Weights of a small GPT-style language model, trained from scratch on English Wikipedia.
Size: 22 layers, width 256, 4 heads of 64, vocabulary 1074.
Architecture: LayerNorm before each block, untied embeddings.
Training: a variant of Muon for these matrices, 12552 steps.
Each number is 500 + 50 x the weight over the matrix's rms, rounded and kept within 0 to 999. Layers, rows and columns count from 0. Numbers have three digits each.

# layer 18 MLP down (transposed), 1024x256, rms 0.046, rows 407-461, columns 128-255
551511435574492438493534576482482544498536434527543491491412454468485604526482525517594446517501457469443505444386506460510472672533489408462532516534548484451482478450526473600450613473468527479513509517482450481580527301489468535505536531407575543402585562539451390588400506559529575491521537598408420490462550502487374464534478392521465577377420352488514468472427475530515514456455
488578461453460473438448434502483458469477487548496440564461497475494463459575478513480539528445463491368506437503496479581574495588473617500540473474576569432503533448462472476509524520550385432588404475520474379570495440587505570457607529498496518571471565463489529484579499552530521477469498603495517631463488601486590491495466545572511581448484555487533553452495606532528522492560
471456554527529526540484497473428530548584547541478486488486512484417567537556529575556526556481501547510465515521532571468467585506472488484485568505559524484412435570430493519508535533540541520482420510524585412525469478492471409521421453546515499482551483483505482578559489467527484556431513477514446459561530429415469535362470453486502523466462500500535494517501522494506562572435
534552586490523566436529465354618478578513443512541508445498480616518475516475513646532383555529509454437480517489519525481549510434505525496497420456418444489498481460470524462460516535483496497601494481420550536519520494498538523551480565564444505506616477536538505634494520480427457563450514543529410540500575486501431514590594444389416536565430514525587514479586536455565507512492
570570445480516537515525546527519507529558488497361476497456386461476463434535500440421459398575519469518529522478509498374484601523552571580428491446404492542555493554564514563505549471518608446484475585524526497490482522552477495454439440527492498502580470557450490549412440516689460397420552493432494480479545618536535536431502594535512505496479591516563493507529604598479465461579
419565552499395601494462499475485511535520488441445523434426481523429496539537508457515545498547512526510435464470506577536495520520408500512458486452461485481488513461494506541537531484472418563442559483577500613477478490526471407564524610432511506522513548486434559536485522522517474457511516455472504503528565461563528510415568558542482481456503490605487525491505518525415516503553
577516525486434491554486531554578503428485425490576631500473418484516540494369483455495391399459544550492530473462516539441506502478571531513520446531545481474443578506472453488454468461510484496571542542547551596410542552553490499431508651551460447566422460476546489484514498443525485476459440521552448496546456583429529507486577488443554401476577468447536494495429544441429515439358
463481476437541473551483621505430432485444464470489559559459592489431470440497488461517486516495394552441428525534519580467400620538522407581470453510467431525505447540503552474390481502416495484460476506545564559483577441447442532516520466473516499434410530454539516462583413564485551497482503530446436542495531500549583490559449530566491509486460459532590444455465539578382521431601
531504557549543464486539548492510592482508460630463494476480498467452464409520517438572489511510510434442495569614439529503470554561481563462573537544514413464515531559458416449503534507442510524455563515517346440427429593543632535553507546487430368521546431473545465473453425528396460402600428448493542526488553430562486469561455443596537484543554500539478473434505483462474495505507
483506566561570511506542502520525504419470564535409498532527434530529493489456433543480514513536531558569518525520559555531457533523560440526401545508496417469450459514525479575503460476563525512413439503550533501514487489549524464453506511523523480537515561493499435508519481608437482530562480518474520425454445477443493560367517440507456470545458465545397445520495486507564505510484
435490547481454548629410487507494549564608621508545504448452497510505567478514563503574517423541560509620531502576498510518413538476572443542453572473540491495461508494552529466400556425427530487490442426492577530527426495366446433529494484620534536412547563481423538562483507510428497494458528532479505553479380462520462464445537464509491439509398470555491579498559541495437485513554
485564460566517478409510536473513544593484436459516424461489497522493507500479489573510548518534505541582483454479522504545493523509514513456555466472492482544457487460540558443483475459496487454438433513463403429557432569475563548456537483592464507556513585534533443507477522569493605488606490489418541515568480507484497580507450542500432493562482520596483438447541568489451493551538
517490604617570557374465477467548500510558543483471468401503472503462496487500500543564522509436570462432525524491498462532563513460573452546501506534466425567460399530480392455400400634514511496509485507515478461517491556559559511506536517467555486627518492496413560530496425570487475569458559441547481460546539560492455561485492442480499462515469491473554527537477486443600512512523
598581508505527486500535516643474545480448451437528542464431567499453502443530514565511502584485538555495514509409445486508579460442479442426436577505589531497445589548462476436480463538546588537456479546482466376432524523415444587407490486546453546520514527481499549465494486469531579482516507488522607547490585580497424440521441474583551416493474464415479556401526502536368466487448
479531433497495431468485589584511544481456443585529479461480495507521548481467510526469467586537537446544481536550464477475482547405483514461550531455493500448460459440540460538529435500521425410478493533509474463502523477496599504445547600530448466564499592547541607449536529508451543498487445522427560398524405536483390440559404527520534497471451443557565535521520552464514450538509
471553493463423513395432446491514513538494622539451404557430482500542450618528535479455525480482452466540495504369421458524442482498583498521525464512526574473607516600556457556494482425539453489457424487467431537545427365502556511424447428577438519470526573510492513506614435579500396379460563421488557655583528463501494522476561440503479466512476496516576575370474543588540476496510
491537504413508461514480512525433527477547550501570528435471452524497532432461416446545470472507502402404502479542390465481506534451405573558511462556456507489530554564389563413473542404536520409568477473480588456525584440500516518507532456524434492520437514529443585504595546502521546306567507532497439534413491552471597509496499545540456492454549470506505411444495474484583490539542
600521449531477575515525474507473523511582570508449556589569565554523418466542532481551528531489459400513506449469505599528489465513549562508544408539530507508490552449605482509438491498462534486478505551494485565467440522448509469508567431486384527477541465490551510530530544473607514532506434550512492411469390497472474403482538558587518517514519474547521479489453492444434567404462
572385502383467508558534492493443491513526490535594481474495498555443542528449511517386464450535476571480498639572501549573454476393468510422476364503558485479469466461531492577456491487508515467546465427471484500544507454559499385552611546545462386525642462546466524475403575349517578433530439523485462466502422484414474433459423583455519524534502598498515467556552494513543542489524
539502463553497471520539527483510497465468377550452476557527502469461534482452438532581418534542561472465554562511505508494534456472448477521545458593543513480513500443507450548573487546508541498565555512462527541523527528521491502525515396517513503392529443540454542509530523445514469486507494573475492510488486502434500516520451471504554451562607497538533471503461442481556575537508
457520431448469441501575353576422418485513490489515459516445582469602516450569469568476499497536369482546516394487455471428535516449348493550529394512468468469398555546535540600513522433436438562577548545563425450431503488474558519604554473481501484491603476525473464615471472543511562485493487540502495497552475512531505433473458510582500489463508558510429543541402496371487434470535
503490485498479526553619479536455460542532497512528435511496499514399444537511507569526549508485527424589470439553513506612448465575438487508544426533531584470518516563501512538555447585478503478516563514539528538372605486428530598423569492458496535504502523525419471478553509515520465538514539486476491544403447500447384485476541507401519430494506507520457484460554507497479526439494
506540482411432520529510573545479507538447466506500521523482510506558513491517520512507451444477528497404475505377478488476488516468517533567442438505450434579508452503478501562460438487543590528428580494506477349496531432528537536536520536527438424526493512512572502488433506507502531587533479549472578508385497568588444467469470566413448516506423509527570507508584565503412466524484
547537446503452621583500589574624426435491504516506523468399486495449455505537526391409426546460515503454526520411484472486494497497486449506545466539574365547413502485460467491518546409554519392491539413414515542484443528499578520451432506529465504564495574499549394549521520547551485513481447496503432546484511499465552494467530524523423535481564502489545564531498527505464534474437
489578425534463482479587485470537553412380639419454530547489526508456658469575422531459474529472569494530417554527446579469509476492403463557482494396484428623473523509494534456548433489551509556571534497553479587508499387389445427546513547420435486551451574511426526472513516479418529599471528469486385499470560514471543513537436441440550444422566632578482465445527479493558500453470
476556486551550560503478538562412502496480514427492470478472532562443509490552539485534535470549379488611439437482465477525572563574456537591518517422523473504490540487538497471465434468493560530494510508426509483555591395423463510533439495422480461515468418530453551520516492444548429476526530457469498514432529561456547456470478581462545441532487485501453514551478568432619492469550
534517478416481477465416504498471558526400550503484546482533548523530448502462454458535526417502458451364532461476490505376570507531499574541534544417433546443482594571470536547585564521481449443565597436517469476531550465474595503566419502515513490469601500476503487524473546522473491447513512456517433545514601453446495483477538585505458477481509465483461534426489461504494458590515
532408531455501535408527569473512469511514540514485535508492449547529511464469478512456589502530497555426529583475416507533480559586550571434487446537408571484569497564480523525512579461438434565457507435458552554474422585434544548455471489442473536527503519469517475435498579439562479417518471511489552510497469451422395475519522549505498608479529510509528552560479545547461506456594
480582488522466458515549534413554518470515497463524467570543444420478480382548540521581477436489520466498474444541483491511552473454415604560422461488488582453501474456435491518464464496564591445533474464516493500448525504557580495499541571470513476383570534474524366509516503525559441519590537547564471494478468595433497471482485471447538563435537447504524568524534487423518484511439
575498556556445493450520457381542559512504563643545567518486573487502501486420487427513463546472400498478483606469463471503423469468531385473538498512450550521573398445473488513496566518555480557522440419491451633488470445520508591577419434503502526484537408499547503505560490491559519448445385501473408537525474481581559549551530559571544539471515483566494449522580500561497527504550
502506494409574419524555523375458528449558476483552566435556493594446516492615376545509502545579453531554507441417497455563450481510586466498546489534564497458504545500469480451500542514477517537487476452536447604449437541428541538461485679415491480515553487537475469484623530504423417439555606462455435591440615587472467548472496442467482385516473456466520471445526440576502461549459
504545477536498465493432467559565458520518503502572484553516476473400550461488527515391512511493383494502407506489475550403539579518514491495425426482447488521512503607527450436503462616410608502593474526554458564544517445520479498493567530475604471404593551490436641462630539406507554521487529495445512474508570495543554540534467539568552578478421530488485511570545536471452461492517
456550485422488551464517479559465426447417490526541520472549430491521508511464447506345406512534537346457477575493517408490499485440540433553514574550511423500496511620555566468458515564493510518454585545524574525493410536448533542521588516515489555570519503585507485462549498533591513606452532516500391453465586573576490509528534423470525452538393522506503551427497431564497514557485
495518514495400457559508548451564559545448541492469516486581506520500553445476425499557486421428466546446464428493466491425442416528525450543584444465491444501564541519399426472551577507469527552521448470496462650453489459443519532496495513406472567518414400442502505489539563501470446532544516529414535501525530575449548461494562564451453431518511453499479500524431538542514543448529
513533450491495409545532521384533503446522479497516387496530525525443506513545479532440499533592506524460510446479458461492587459632535487481584552495554554561475479521494519550499521468573498429460463527535456555495396453448487523462457495507571504498541509475459474523463483477488557520428542515529626532556471433462525528558557499458498495521568517404577572538579469514472502504514
545519556479509516459489554484521447493458461506567466589523493541536552525499457487507567442446559529554565485506535498449548581501507480531534544399449479396498426501453515493588500465503475498483510630477496510526484593497573494483448439531354393539554499436431517543498522538557431405557650529576486538447471469548392455551562484536519436395503458492521500507448568501458379526502
482409463533453472395485536452375521501469446431454510546434493546437433506413436500527572612498445517537557488562567477602433598521465403570505567443486566468523446483485399493431428568441511420434483603585516558553446502551579468460437471578477520573530527533492545524495484474636562546552503471464566417528467540458417589476424541429559637473497493489484511494531524480546582599508
499550503435468455440501410523464544547449557564485474425511492442508373464554511433461501532459491535482500580416442419461409530564482496473495621547423437573499437540443441529475498542519504612413466475497529505464511488538507490491429474532441572513606459475506564426416453541585508544501548496496542545619496553544561556545500464418631445508547457483408472471471504547463492471512
498505503483612555413479473525414410570482504546458591453454588533430481491519534522503537522524489533569495489480504426516501515538518559510514506513465431491583445565391520518516401502573526537484455504404518537453551537540504475580544432560462486502539488540397475487484412544509464499498406510469510498488543497530575452599424521516440515427460458478519512428533494596488466556563
495497539436417550489530537514562520421486567523553605555549458494535406511507446465582445487481602563432457533469466535444467531445534403526553478496439583512487535473490506557558400522529385553459588610505514436494547466517516509478513435506541526551454411474522570521488518458575443442434418596497523532470472473480400361533498520587495563484589436543539464484480527517529352431579
530470451458491473519556545476456482416528584512595507509416564461444516492498399486552404428388510453506566535509474514412549429408524439486531482521492531476540563627483473533501359531528426503556518475471401509483431557485549542479527504564569561487417468481452472539527496406499462500468535551500541484571493487624579529382575450486482513543498469562392499613475573608619478458570
505556517524500504641483505464367456584542501506499466598484477515481563427522455432452529518512525434421591544526546531475581488515570450575473510652508543484544512551468496475577522478496499379515513468516609492483445460450513558500478546490446398448568535389522511429436405545499497472515537504544476502418538526587592554479465402511559533578358470460506504553470488491495497459450
583433490383615513461556481503480515515538479525505515500449546585467424513480532531435416581474568556553544593420429474529402489503468441542613540527543491443505541456516517489504457406527587551419473443423615342501466544554549445530554396553576545481481577488532432473599564435494490517485485425448413512546486407509482511473571503483485566564543532549532553409503477497494494515523
408584478529576427491608478493515525464492393489512557560473576546484471505514462441410438429524524526576496517576483561500485539538435551551494515505531526537448532480494544507535452455528514566479459458511474377594525469490564535608458499516544478539610461473457511501560543476466476442509428390521540516536403529486460448596483557559578535480421396480534417434506487487455483491456
421518447531544532477473491452488470496625457572549529514498562435507486493489523554479517616487507533534399519477554508433621433532480498481516478459580523400506528387478460525552414448473484546494577487493511564472477481534519462478513513521550493531478473468568523591480609500549491472447573483423424410530480395475503469546455478475490571491494607473482566533509506426560541514542
617495481539482501514551529515580523498456540590491406460581505529556462447497404485488451425522416558421505447557467526490510548505487504539518562468575471479529594470468425490497433548549546525511460451493482539441418505461456531473556469474532481536486518543500503463400501523453582417483432553554518596535466454480426481551405531520506555553523426471516473540468560458431502517523
508510406540542486484453597469488502457477541510446485533472576545444509492432472531527434567507373484523478441656525546619536488562458581567503522538519534545497490460574511503496556501532580496545403516469576255525522528491513532499462496489434478463474507441487423521529465519517515454545474574493481526445536503446530375429552542516557429451501490496485496439485563519500512496488
520407473537501497462495396511461481463578532519482527451500553616474441537438528491552475539487528508450549598448520527578452530482489515436393497493494525468463451515583534479442452494502550471419524505456493438462502600474472514488438510529633443504566492494456470499471524546510509471600496488550522563542573463527443528568434513501513523394536490558493485491543441443433536486504
513576587474432577533509466483422443417558376467434446439565512512447525574503462503445502479472493505466508507522511471482470416509560510509498587451461515503593425563498452414463588488500423557541557553421510523557464526556563454495519510480431506565484491551516506565554468540540536495531470470494516470528525460512384590501511587467454517495534506509445492476474468467586444474492
584431535486522546397467517528481580506526497497584576484492455561473487532438466430457491484411502446408434464574563487522467544485414548468486549489462501558606493573464560480455499572594531452556496472471516512435507513511481547494434433500468505477533496529534533445477440529496507405482509596555451442500472529545537391525474435510504607474622485468565438501526486422520447471522
500473570443538565473401434439485603475497550477479445431558441528470501500470580544542578549505424480447521537482418461569482510493394541518410522563629421404493486584499450558562497557543431624543500473463548418390512495504483538488586638459460518606479558626448442573388447391513549504590419546525536459579579524538534458478473541578493550597458421472560515489458524471620478451480
475455501489547514520519419439497436568467482469601478552503561555449533514541480486523445531537481507505527541494482435551575502546465428515482485588531493483409484461527445545480488453511484497529522510560406428486518489503513444565520501546484470400527579482483505491380573465494497474495510493504473533487452455548479476543437571494533515541425438509520540493385519537513534468561
453541535543514548515506559532469514541452495464470558557535539571349570452453391491467475511446541495412565455483448527528515531547474429510412501504500417506515524460550516551493502462474452461424490596495456506452475511471479467496523540459461435502477436457536436561603428430610512504489585438423457556517372545513507493548558480536499508446541523520439550556486502450516565458601
470430513516504433505564434529465584519475513558549468531474426440490534472529475439415537529536463639466446487478462452493511523465473478473520493464543507600508427467528490507519481539578505518526442457495512573593469497487422433515578532458501537405469501562444458530492481540447454536472534476460422543518442508489549522467551474484533516400524511500538538421570423535432519549442
410550483483500449452622519586586453507480525475517459474564442443498533523538482535432591524585492530458486412443501428582512444485422592453469577463476475487557426530488397534474505440560457558483485476497563370546354432481660566439527597497451577561540459472516519590506559494602522524437479519505363538542465525500536455475526531437500402455517472496442510473545538469457461523522
# layer 18 MLP up, 1024x256, rms 0.046, rows 408-461, columns 128-255
612524454547399476519469512509520476466543537468594425383547474403468548428526514497466538550496605540526580448444519516562480496551485544451574558551435498503494523522473437427567504555502434534532557467458527456535403505577556557415480451536484561552479559516503478475531485514513528499510542351455516480511514559481540479488445522522569498461373496392499486509449445438568489486489
502647421601542501559487455505455563472448410457470545462507432426566414462420524482431511524537519444552438462586480485473472511482481496541445465475506383530580496522497393514458459506528537523530520473497548567538522505516467526514533372554518455537469461514414412534510472505454446484496525567568533422502627548496474495509488537432614538569553519553517531648528462473492538515542
520468512464561613543469659490512399518517442542404490614475520415504489528524452557464526444492474445511533521459506540484555513423617609420531490445464525455482473514493458457600499545393477513540417504585413478663529504397496504463518537431412411518513480644551514616503494474408568525470434436536482502451474479544497460481559441499488427534367543372496437440524548506489456407468
462560464480498434520516477484562517404439543552552489552427492532542551544529603533519552489527471545550506579473491482541412509529539450541437496494494571504516427557420446418440566575534513502475407398522479580499540477478421518446500425545533465461477464505577484478538514535451496551423486481500522530638477486524446577528490465449489563520520441500528450492455535502667598442460
566515463429464558526460465436458458544512528495551482511426467479550441522497542512478381431488482535543523538476511529478618487463470570468557487555549461568530404473535474463441437519569502397543423541475477487504562530571505525492507499488417444476470596494534527508531428429514476510494453449502558531491493493561495454499484475550483604467524489454580597500530497541490431553564
525444516488484486489461541488536481534503561565490551555582546490545441493511442507467570597490565523415403513459468530550517503526419555471395510523455460455534481441540509412505494467468439493524448564513555469526476501479558510498553534463529544518525533565544594536565449459473461507460418479435580585478516447580459457637497539618457477562464480439499580454495504478436451448609
570486545458504491510491489503417584465514519638470422506500506620528469504450515514559527529483426531517515494487505418461479402498491586533491477502446552475511364511489489639535547465481573524514546468509495491544515509586518487525437489501455495519503497571515430515552511467500420526640562538438513486490545450490478491404600496510499554494518526490422534535481482465485519524466
548469469614530494497435527503341500643498487510501458415520442519460512473446505506518536406470578524541555483461461500500496468534546620448503538406552567574460543542534520498469545454449448428506509605500510504577498515467369526533524401441499562479455549522609507564473461483529484445435558538518557587503481500439526426444508495460480502495489525475505547572432376462488489511558
521559431420460550540531615450458424508525435479548557483470531424470507427497480476593451533343537458516496458558416439518430534524510478440424564385473441531470505531423491490475558576448534400562417497482563553506535568507478546569445560510488479502479565579508488466392447485554489483439531453454544550579607491545502528524477462466553501513464503569562530497551513498512546496492
497496485597564567453481498545541513525440526469470545486522498477449374533449521454432565549549524490491474509603437598538640433422429510516452473455467527525519444550465461455468527539538453486432497555518529504457530416465423499515428506479496554484487479560468525480526465471510483551588521565516620505479542449549429482452504492545533415539498522527435443602499499529444505605420
489455594521492446578421475488474502522520474484605487521479496551527496422524481517633477520421576516571540494535418561442445463508549510422502605503607488491503451508471491447560467502473474409533491499455534485515501448566459504532470506521494566529414404510642515458540528503501506536472540533539480467499443448536459415426491547496528550458556557406458590456506430455554491477472
479492513527542483556494527519556428575499477467603497514544495496511481515551429489443417513600477517480464473490584527594463580541492544493438463452565474428471568433427552533554596470526583512480473563517572451555466524460464405447437564524519485491450426577444573444583461515475452560540460442459547520523529423548458468496368531475527544522450480530525519504546587433460456436452
632516549522476523549512492524393489560463539482519559513503471537468529506517462415573590525503437492542532489413541488511481467540375477485636438560488503513455535521550542606556614522518478523593491439420404484469527526568478581435520477539438542464379533426496409519615475455526511497431454441453562505565431431547497517511464557493472486431452494438567611517429530475563453379453
530478494549495458454500509490535409543452537457548501544536428489440637491572475511545484432521501518505473473508495483520451478437464536527461433551542381472486478526515427568596415540476468480543526460601556477476581463543475519541420538501438541559524513433505485511415430471486596546585519539440510522516454495582505561476548490454462524536511514490571495449549449454368502501486
515465441571520502492501511463466448473573500549465597501448540582505476555440519541486537432515541588513469587528507439552525555432508561441458478478486572505463532509386562490477486507420534502567525531560532473538569441586453592459515475442536424405462422497531438425437506566527448581495434525460447498509520539525554418428557523509464418575425435620588591568488530526514463567465
468480553468588497459521529463463449559450519473562531608607507460552520487517563496585534522449474445535458433463562485451432470538494460446556536468504523525540519574431504515491478477512428610414497541428561510514493463551525504545505448533483392488493614439503592478458528603525522627505543493542462497537481478553411502472541487447524555498385545587494535562503461489490453499504
445508515537429588516511596517486434465437426524547481480482474513416455512528411539544501391483500568513492506492519520520485499520581553566614552437525543474475534598376497493528550630538552468539600416480531528441514419521479485546446526532474518495386565502563497464421466477405490537477533429406416542567508580552557552450443426445486471495474558503353517570527569525526435536464
495525524567477440441478524460467477478464551448450478542550517493521461556435462542490494494502512535518402476457388494543522589529500490435520506508489630450519545591427573397538546576503507541480490608458591466437536548517483510410461363452501486487511502527570500524424499522414504498482398491529532607566524528475536499473557468516659525513457528538480590479565542518582536567462
524501577541437461463445515447424489510479498430585495471439468552533454471505552472483594516556458542556493496417460445503462475511498540518455531531503431556519498551463509467498497516491526494522487504492491462496533477507479493412605486511540552532471537521497419519498479542561483479581490514580486453547491437523516481475551463464518489531491511481426542505470537463498417451508
507410447588445549589426501511520488499360494612493510433552436483408495524463458445557516434398521516524420412519466493484530507497564449553528532471477518535519471516493452423447496469530516488506503603502566496526563480443519509520562526399517415425524464462610507462597503580440485484433464492594430551464555608516447477367541508450571431519523502511427590573543523556560577599477
517459532540516485484476485473486533476452544437564499547524391481552524478472575439435523484516530538518427477443532525452505523465415478439417489449511558470476540548414449433495515498564409502531522572559500585540465501486508513575442430544532544411393484532544547486576533561466418534618482488472450455502537415458511515468439541556560571519574516513652400512456489556520534527491
358476475551493495491524499404466453538543539430598563554502472470560419495474398520530499581479532500536502508457522469491518496552511533509429552472381487480449461504473531407522581516433513592502467548424530442494471530543503611537405502568552447523477549531454482471619515543506476459524487468470538538540581496493547568482460408578505552529458575453433466520490498457474471442567
490493449448455460533445446516464529496513578508495406482585519477340507436514497539471551416508486539555479579534472441505542527589454468419486487522544515477425387459386474554417499481532539497540446547534612494514522493456449417482510446500571522444498473642531481466506505564422397568525508533517474497523387497600456456553502490518572540496516442585491573496564462458513458552478
482498443536503472539445534465501560430547501450494522493396548450437558542610384499505446528487463549550457542438459498460548560552595486508502415504431468567368453476490443506556500570523484483497502447456626505545452420530533520480606536494530541465495456419452470420475584412482531356601522436530672584586464543505588473497451540512518541409475498489492586482501431515620501487492
461457511450505437523533501532598529525468464553561503494548529471530438554514516491475476461514568441411514488461493554495519438513507490513537464592533446488512530508454508534491466551531556481539549414460475470499523557589515455443522508536518527527490488535559454438466530518465507489532493549528468434523479495550540557443527561550403441499483460564514459482532413500436490460449
506428517470538475478562521520533389466550539497521488499565482517507474433485532501506416474546518441425456498604520482500524495416436512585483569543478447586562581586450501440410568518518483429525517532533527420501468509555425558497467566458430480515494546484527531560458522490494543488541491468560470578544444432597421459397576520487531556563518443522522448489535443464515493499503
533515418548459460585480469466458550535553517487587512556554485472406550495530461528513455515553508478496430447450504584481492477465452431545506545612493468554447513510518419500450534592570395475509455559475468537563478472465540438545533544432516428474499632532487557513576477584505424539452504466553536520520486580525555488385530455524539437463555453473499562416483510509460525532458
478612567438506515512501512533564506523516548530589495409538479429471464457542432394418531478524535567495443444548544507505473506564524516464483493528552519468560448493504540496438486581492470543497450498435534553535517421575552555560586469473495483475442469460578494477469494506570467627531489441483477571472543451520434489555478438496518473481529571466481539464481485419462436498538
525453441469505493432445466517450484432522409467514518564522448512496568526532505450565519453596443426408521518583509393513475590424496488483413540532395516567473580518535463485525386521507473503567418533530474543483514528569508537424532523425548523521502509479497529562420507485458511455613554584503516588487502494458425568474503453412549569526598528518445576534473449495476541515458
487429396565485519506465350501504548508548474558528508500417423573516516498582562512483491468456543472414454546559522484473399414463553417521427513493540487486487499541517558487457524578504442532407476469512475519502527554482577541409475516598492501552506537484655458567534449524460498529551512482504565529545513469521451467513493443419411503536523512501506522522396428472490470501555
492454461513474408475541423565534410451496572477526489509545529423462441488498416480540565550448479375545568476437432486548448531490497554487556552518494561536457521461495461509527461467472566510422498555458581521542495535448526479361487528466523438635612517495557502596476421484567473515566497513445478570477588529633434462401473506522526558461496569487627474451530529606425504545582
518517490564475452478531520581586555478622489407530579422510586477506518524446467487501574469494541551407459371566508601569499463506497490499483424448542585520477498440461413541454470494536480445568499451474543510542546503527475441474405522532520453462513509519472573507522521431448505473543514470500614498488447428519378519477496484484546476490453586512527455535527463372515427464611
491459389538613511518458471563491513461457502414462506481370527538424496530492599429549505480478545435589443499470501585463513581488479568442459453577467458520504483455535482486530459529542496424524486457524442551522531511599614545451449535620511411566482514486567545598460399492601470484428407556450473493503610502574565544505463481486466522487444563455424474554544514569480503496566
460567530558416459449559500488437610462579499524535439409489501501484540466533543540544443578428535565512489470523551538465468570474518564481475482568473516473465527547434502485521573505487526483422504549511502421447473482500526474504455527536508480433386506471456578448524436512434503611462440412448470528515444466573480583423467577569564545554480415506575456490555497468471478528596
454502515459493540538483502416442437515437506556558556509527496577619524407547463556634603420513477602440509495502630532467509524432522484531515426435419504445448399472510451446448500529475533545542501545534516477326606501493529574463455512498516495540626529526422579460523434523547540484529592489518344537527470533564472462482507501527532524493464571388449522625455449442534455561508
480511461487570526498555475567510470519543491504469493466460557528636489465642523528511526465473540476526548495488440581415573507510474584459536401573548451506424554461447507535567497586500380564495478464427366519506551472456503465471591490470538461425458519494416613478502491516410412436457460621566497530477434506502542421421604408517541449448504484474590502483464550597498492450498
391474461490586556546470491480508599460526521472507476531522565491454644575598451572544494540461409461505496477481459556444459476521386477569457546510512557561524599493428519428514513503560495495427512444565468523497557490487502395467623548511534457426464401456546570513542492552481492570507490495464511553432572482535508408495498531471413556555426480539477549598529531402564509545405
555484560444339554541513527500511555457555442497558499522480480456492511510436543468521537531507404574493466525408530512503534597586472479495557517363385473460448476535509513451428502522517479477553491497544534479426539512428384456583463527492538536518531466508489576436535535529553518536571558541453565521541449485540480473509527485473453526475454502570466536475463531485537545415465
485514531492580432580502485511491488473553571548514475504493548479499492568555597568517468488502364393430506503455440509463486501419412520466572489457677474447523517564485488448410512468440579487523514477572454478477484426444513514609543513469462506470510459576471514536553469588474549504548441464485470493487440498488495561431481443473483447504410583431514543472527489492480580543459
513518464456436514442494492502539457560453585512559512464539473552519508553522445505499513459497521494518417491532538441426431494476491500432449431506440494460495488504524501429513542607507525408577441498601529557552472559591537470475458601471560585454496441486513595642424466501500558443551451493471455514445512427530472521496505443568515468426456550459542561551462583555458551547474
505495436461486407586413528452521572540526453531595415476431545489519566468440450503466588432530396545551480536459490525463446471468489520591548468514489398519525488517460468591546507410416490485578435516594502500590515459406433452430513414552455566464498446561548438501571468465368513446493506529558505434490505427488510517426400443366467546554486500558483547578457417519555448546515
445432508552461544541596455443467476500441504589524515495510432486508461518458483500454514472495499502495464474356515480456485545548463479497554500412463530495501466544576498493559486496378533485574458592515481504486546501489473570480526457441569507571482527471491546497537408529607518597525498508476500497553507570519402522480616561462480539668489509466562453538565411537500444557471
507425618521412516521458497524461486489572544474517407494506409438448522401507535505545526604505468524447525474499509529467549485447510513453537564478515456464491364468504430515557585547519457551589506463507571492435517474452412527413485537495555463547456530584421457542452509426519494463514487531575494504589524486475517478502490432440459458582515560509471481512588578547404431490489
577475530533477479422455451567402507474496477599459592516531482530444475467484525516386593505523483527437440532542555498550526460458539462489534502488458446473487429501531518494538526509509508507498508513571548424594453471642567406502480481513522546493418474580439511486539476489504472498517422503495509448500477504491427535507376484457496440575474439552509503505554500533522491435467
474546466523520532507423521622531544493431521477546528605472499415473468549496475484492523580510524548421444522479542476395526605444557445508563466540438435472434419466528467462516582585492479496462472481600554528526457549587530475543433560516450503512481579444591492496523512471465461487556451433537433441496437506545507521517607489553439445552465535435441527473602473500411525511441
457439491501532466474486462430484532475483548464565546516498489475488471496515482486519522473567444443484507523657502492390524538489493455475505440494430535435462506505477507478504501553603453520558524545591598410527505505569434540518520444519453452391504512489577386567500428462504433548499526524515503568512440454480378501489560518582537557399482518533435528567468454481471515509583
555503652481440551543537579521428438553418523498460504507487478441497460485518503530475596527531534429553456530446469470646542587412551477550526538504450558542473523543437467479533485450538476421565532404575443404565537452522474530440501491505500547420478491512554490497548477492481496540422519462522542548466546499559538504462464452506425540544466385479508591474486571508555474480539
500469494539451525608495535526512543518425572522433494490524479528572464486501487583440534439581482557612463402494422533563524569425510510480511426516532514493468573458520599605413427571544573433508543507495437560456511455376512517443580457464432485509527487511477430499526541474479523466521513440421467513528532560439582447429542449538479449526495409519562562507511500506556483524475
467549509530500515449523455544589508531510449559433496429571452493472495471511524496442497466591432583543538563496460487543576465484545486553477474514516498467494588462483492503510605473551516475520562538427589586516442549426531507525462562457470566509521555518538543533401494462552510552484483431429505587459518510447574554445440510524507462511392457452428440496488503542513483543473
583487509501576477518642467504444475537494479498468537513492463525496483418606558500484394514463474598456482604478552508511543462488633579551558502520538513485573489432403437479535470548498446515569424524528482477513462564470505480419462436455433392415475604500404466503498505560483614579493444486477605459583549492524452533435566475561533512540553560466553415424437401517551480545441
517490493552488514542461558457476509502497420513436431395459447498506485482536508517480491612615544493534583447467540480485554494457521532443468624520523507554487507502478478476507568500518507444449487512454521487517501445500480416534510500564576476499462598515457532521467492501470475469538552529472451587496459561466429493510504436545506542568574484516508524545515571448529463499500
468554573543575509504505517538467466474513541509535505575463491457454527491611505496560513401462546525539476520528513601478426540441448448370559473517541480510481551477472496404509495532475538484493533463511497609507499493439499491495528507595564439557505381421523529505504440503402524499425573375413525519456585477517472589428517400550444560517466550483468458548519481473534464619556
508590380543540504503452540484566503525515531512462538516484573510612547495563515549462391560523515371559506508550521558540423536550493466546515577438419584440513470520462461503418484536521527467412490437503516466523557499553485549494444441523480472503526506496515560511519473464505553539513501536508542527466534455544415500392451490531540439528532409579477534487429491513553621483510
478484488471538502518533521502487497441423497519537458494531462475495624519435491488429386444458504515487451499461649505497514521437526575459495564549493503490549456521428581468500438545430501514533455478515402357557428505493556527487517574467557534574434460472434577548507540401512458500504551478521456561585449509552439454421549480591546490328496522599520500499465524432548533573548